Part of a small language model's weights.
Architecture: no biases in attention or MLP, normalized queries and keys, local attention windows, skips across layers.
Training: a variant of Adam for these matrices, 114M tokens, 13904 steps.
Each number is 500 + 40 x the weight over the matrix's rms, rounded and kept within 0 to 999. Layers, rows and columns count from 0. Numbers have three digits each.

# layer 6 MLP down (transposed), 256x64, rms 0.229, rows 214-255, columns 0-63
474473538475435582474513499546500477567566448521470595481478539532440495495467540423477444460481499438473549505490462532528513428532396537443447526447527527469495514504476623498521498467644484
501474475498538460505475553500472522502552473445483425452549497479499523491533487458558479543459562524466452486460599519470535478489440473549518480505518565550526490558474462485516569469524492
467427516555463480513497592497520449574482542536480480468526522452535400485512496495507490464449531521517476469585521541523467421505448486491518537482501494476522437522525500558478477450553537
512497514417522478525431444541450506474493488506464542543492514503487480508472569478445434519470459541465509513476499633521511550508540509493508579522494493504528535470484466492468449462505504
567532470519561446517556534550470485562488509543540504533533450493505559504621484503471554490487512480516460495506478425498469467474552539482484497487504547493526439498562468541498509532559512
511516453479519476402593483445468503510539521551537590451523493490490509427508511451488503528430450517505436510460496533545521545494428504463495465567519543486547514516536448519537452516575591
506490509466523544547551536435465447560489488485545541496472454396453509597487467550529433451494612525487518517593486516506502489516551515432531509532532523492494539538515501583554467475487505
493534506532494503489517448488537492541495508478467453482515558466541558521429490517492457545486552502479543571464536505462539527553440501473496443535541476449499432453489502522501459469504497
464464504506476478484437476483489499510533479494503524523499510482528485535519521477495452474481530455447524522470530562512528430487450443464625461497542440518508512506454505442528448467534469
532422526479559479525512470460477518506463425521457512498551499525561452497460458405535482497537428508444437555483477465537506549502520574453489548444542503479481556481581467484505471562478498
418487547422436431471539496536546458473478510498508539488526505550589508465518490547480462456443543457481517476559516480563454485496437489446516436466496524513513531501484481446554506443507469
566514501558492464503505464471456554456461515469491438439472500466597445508451526479541508449505451496531472478532461512494547433494465480467545477497518522520516551482534512498526475503497425
506487430464491417488513508488515483468443496497487481546478458537624462508454469538501477510539478541486476477535518499446446447502475540533549451514564485511474512538487504461461495472496548
510463456428544508531482476509462506514515556550564513533513554469523457547561547502501492553535569558601543499499575522479550504551447545514488486453490536486560572484499518529468595415408519
475465392462411498473516517539494506497541507461545542544466496467488456482475507520483505483457552507521578449483449490502543459495480417531554527491532456516543529494474524485513477492585497
498474503485562460527495540504470456459481502489439524486527493524528428486560509462443536488504458512442470593506481501521502543510479518452487478502508504478555541496490418529509526493470540
549412518462458480487474477510470564458503551476533542560555499518589455507511479501477532536529445577514468494450492470585434486524520455511509570543547482532468542523516461530478501551433501
510447574530520434471530547531544461513491534491560457473499548497574483501524550419436480540501536515435452537485551557506486496560500422519541533493496544549479495570574506486517538475400532
493457449507532464539515587505491438513481523472530447462525486500448516478506464509479512485518533526470500612482506520480558504531510480548514569474508465449536506483501428516509468530459476
542501547504550521469466505523443519511532454520515517434408532529487474543539497532495477567491464496493433543522551468527485467531485533471443455406474499513483552485545522491481556515472524
531455504483513494530526500497486503520465551565539534484525455496469483497473511531537549518513490459508494409496436493438461457475457484539508468495518536490464498545473505499569496519449486
488522491501452527465515521514498487476520447483612539525451503559460430507515521486477430485443527460493523607481468485483445468399534470430572575432463505561406562444532527543528526500498525
481483534486438481482473520473508495506523501545502528524445470537540461420473496518413439555480497476494465591526549615556548498458508472443516447533493514503455511526509503467582479517483514
525550497501519435481490435495514460488490508513509525525490529422601472479467474502555511504489518496477538435524485445476505495454422490516532514531479512550511548495511459464506507518490566
555597552525526569461562459468474479557467463457496471544467516531615505482481491523497457486513465582475498467482471458479554438494542519501522519466508552507464532558511516503469507500478515
514486507483476520475460560466528453484480566467524517522546480545536524503566560492426479477461514556493463500516488552487606487472445500469516500471515487518477453458422514444507535451469472
534501544448534477498392525533527438503509558484573503533435469478516461497384541462466468500453521442519538528483511496503516445524466548516541412583525472554502551469485451497530547490468549
520423434470506486494466477521494549457508460465500512480495551493629540517505494445499492484498509549462425587521511489453482491535490486501577454488513483515459506491499410509511558514528517
497508534483420515515483520529533541450474547436510527511504477494510492478517496512503459499467550464440514516504483600591534482504500486493527453530519459573488535499440468415578480489487464
556454506503523500507482470571450517532460489506418504507526486555472499539494512577465482473524463392474442557519494563475506488504519521497544480512464514455524494583533552456543470504459462
528435539509523497535505522477492579466527539432474476508482453497532559423459483516536604514446544502494517453513515478394486478563570561560486483524542420415516478510444562492435521554514597
420562526518504510512460515453516484421529479520522487490441549475508485555478481427480476498384554400462539473520462459486460514450458431540519536524473560543489486493488429573476530505416468
634464452483519519525457456461513528539531526508544485497506508496554510523490511510464530467549547488478466499498437455471483489532474541574516544510611511524502496502548517494486527494451502
457499436495453404563509529516489449485511525446455511547485546496474490483547465484466480486545504530512435457532419526564502523458518453525487523464424546635525478451475518478434461565522482
468499562529493524548519503561484475446405468468488469521522449437519462485448514514498441478430478494453514523538498569501517462506498506529517460511551488534549490621488450455454504462597523
526434577423499473504514561443491430574611476555576601477518508548504426537480463501463452499453486613534542470462519415475517425469588566575534442511452515470526562531540536457583512495603482
531446455472463553507469483552527473477554505535499464467530486560497562485542545503548477499529534519516555503465550489524471464509438433533469442471486518468472533465450563446520488495400490
554472493562461506428529553548500449503511526492544485478514517564517492470502466462552490520497565468501500558491522542549482539521504559494548502522503553506494481457500435487538561454489514
485500538562415525550432524473458552508551578485502466473529555494457684527476506551512451476487497434525475457540573454511571519529507479559571450457510493569470481506467572436458552539530513
490482521473580494550462531508511543521499539526523453468505434557551491524496500465521553513480545509488454578533482507511568484471474554540561467500444537508549476554535587495475533510460456
445578510466451457527448438583557521449544427502514543521525545554552463475553525460515500533574498506485451568496504500580462528476555526496568532479483555479500509491492468526577483513566543
536469486473524489488530532561476520581492537492516534513462543515439527487473466532473494460496565456490530536541453489556492457435423540526530406504487498488500521501527559518457505572515520
# layer 6 MLP up, 256x64, rms 0.238, rows 215-255, columns 0-63
552487545537429482506421490494531503473511500507466486501451525488450520471492535463462509477473556472468461461522468494552533465510485490446570479521545472543442487489497603478463436473517517
496451509539509507530474446549447510465475403510489499544542554568511514484512451432487531577563535439515514516448590463454521531471568500434503509535495506440506508470545453482505455521467491
446529505600525506476487562560445459545463518524500477482544520470418509540444421480480522490473504449521497495541483482512532481500502531518491543526473562545562565578499498453458526525443511
539511500468526478492433498493478503507497553459494452453515520521461516499492508487494478418597528528474564512454533435455554516498498459509538552448562414500495524545470492474457522434489522
458512591523503467530461469525453525556523528505464513495501504507471495576338515461497432484517544476569467429526443417427486511519547479491550582510544456449528466492552480529513485522534491
513442472470520467470443460459530490474455595440504470532478504576433504441496492434579510474534456452461493525482514525476511555495593521573512536553498469518548561439497486448440485532466512
512480520472482514446509468480516447503538500453462480550499511471536520441556461499448477505492574454492513501492525491434489499546486453501526456503444536417490511484455486514464499506510502
480488487499420478502532551501543509488522544459424520506496481565525513515486550477533477597500505536476517507524494486441519463507543496511524447419468452501474530481531496529490458534508536
455536529431475502441413513480525546453513478551545523541527595467486452541476506535466477476453473420414482405520491497534485460510498477466486541543496530513611512518474474444500487570461491
527524552482523515525432572482491517484485524431454548569461539489480545471538431439480559546548470498497493471495401479480486532494530508537545534535538451490524508516487426508470500535529493
550519605581491493488488517560567481491518542543468527456467548546537509462468485517510499490453521489506527471465473500452524546534546501546547468436526495529562514499520525506540481518519520
477526486527521566519441517502506516451520470579511528490503515442500525532520506478494515584457521504471458455499498467441495481511483388497513484555456477511483527511500491487527464539547498
562446575448478467546431533563488447496533532526538534592449481575500475521457510492555562521487496469585507528481517489462439530507537483515561550427409542563579515495530524450472558567477561
488526440450424503468471514521511507516489541564502476522495455498502463466467538522545423516459519514507491468522558519441499496488508475563595513505488490522479509427520513491460476502534531
490527529501411497489474483438624559504505464521522525518473573490515553498506520436549512489460547512481500461442522476493489494483477452513501430488497548540466482529528556440474489472513498
454571555508478511414496433515483468463476509507519534627517574576515516548503487504437445481529516420473521511558454530487438551451543460520457550457550557535487486498499485398504489568452503
493507570482538455536543466509479463419451464442504520519552522448505564568531430511511519483525568439477513483528502502415512515460539540540575492555537478540488515489559503420461501490445534
456538524525466490514435475425571543539502425508486503519485508498528485491466524481546481494496512550545468511530560434536482511469472522494550442478463493515479530556473526458421472525546568
519470515438491479527523429490496476481505475548485473488516546500447503497488515521515513575538454514478488458476486506423464524452481502515465545484493507411498529522537519463499513525444553
531472512504443484469473550538504537479493501589472510510508470465514465427497488553530517482544505475496472457495484518441454528508508445542476449465536521499522496532516494501471534536537505
508489560505499448515406474574555543411524479501491556528495526522452538571513448439467500577537569470453534450389483492503475474491506542517492533573536404518493535404507456517518462475497553
434475524521450502481462481598500506518497539572517479515638484466482517443485472514489494539517555446493515501521541555500494538475503486564425490417496513559456530507537524461537455530533485
457542513526536534488529513488490512513507487498508480446490534488518533526503550523498491432465505505562497448470497474504457515439484457517495484504489470551508466476513599451507488536394385
483542498464440537540535526574494449472510514533481493471482543525536447531485569495545463513519520457492476491502437513509487563465568528541451480496515461459557508463474481467484500498504428
463412541529541502418503531496479476462509469471499494596473512505515559505525484450493451461462534457531547497535519539565544535453490487529471522457504509530508534495500533459460531527455432
507405511521456459463489494508487492537498457516495495521524559415500536419501448441418536606471472509596468469432488513467464500499516476447561448505547495518464556453536450473430532528455485
502419520568497487530474531496538466451510515450430501428562528516529508520482543469526566518522529490517493505470545506555530549493575529523586464509523474457490560479520480443532566500493566
553480500491493456451475522453503479526469522503542559562536518495513516430497533515447495501489491489515524496551538519496543516504521426465532527413473552490567530511495560528489458527487501
486488578509456483553513517465498558554502531466411509514465456495519533499489480477458447444572516491498518460548455461485469492541535469551455514493497437410505479455480536525515531576428492
516524463484442450547387429451552483437549550480482523521518539462453488491433426474437569492529560487466565481514514485475572487441430481500530605517578444520496561461486518474542480463520485
526470530540492443524510475430483482436551445465518544513462553469401545532457475467503422494452527544533446444486531511488486488407480517539554605482452506516399560501501506436476421471509464
456528505532522470479471501566536475446563401559512568521465530485465531486472479559525497590536429490483471478543555535520456497473569502521560531498444515505479500575498475506497469543442491
501493561488484537502518509553466456480544468447472496506468507580478471458507395520385443532482563453523515491520464507517406513473473503529502566549476511563498440413553589520483407534538491
438447518501432419422476463466562448444486520511418472517528505446450448484537461508512523449501552489463443498508558513461514527528491500500458570459461455492467617532568492407508497527483480
500464489454469468478463478442486502510567527467505578550465428497418487593505494420522498506541491477517447448365482478469474451423553478450523584466471472463554492454510580420480442515531451
497452517508548476491447439464477485503541528490491546448479519411491437473468516511496548547487560503455522444467523490543426515461466466462476485488462452427526542449500551460511465518514532
482434524513515432490463496443499528522527467453480487525514523566487516494511556420507490522504545459498461513542509493528508481489528511526530458533508449529410512498544523446482449535563545
478497589518500482511408529545481529519587506496543603489551588447431579496559432523501466560470500502465436438487431470547407483465534547474531510501424547448573541446569440535526546614445508
465487558543475457447492493487527467511519529478518565470471535482477501430556499508474425468475544432462572534492506542491452478524593508510550536525525507547457493496539467465487468486501469
459546556580433495578511534496441425465528470550474482565507471513471564517524487467574509495552486379535565484527534481522453504516563525562580532497457526485554502548535491507449545476531515
525455498465486480484534545538570508499463490497550519498553495530511530390478503528512455518470619434579505499441513480436487515478507479500504465543467461490524481568532499527463505537425499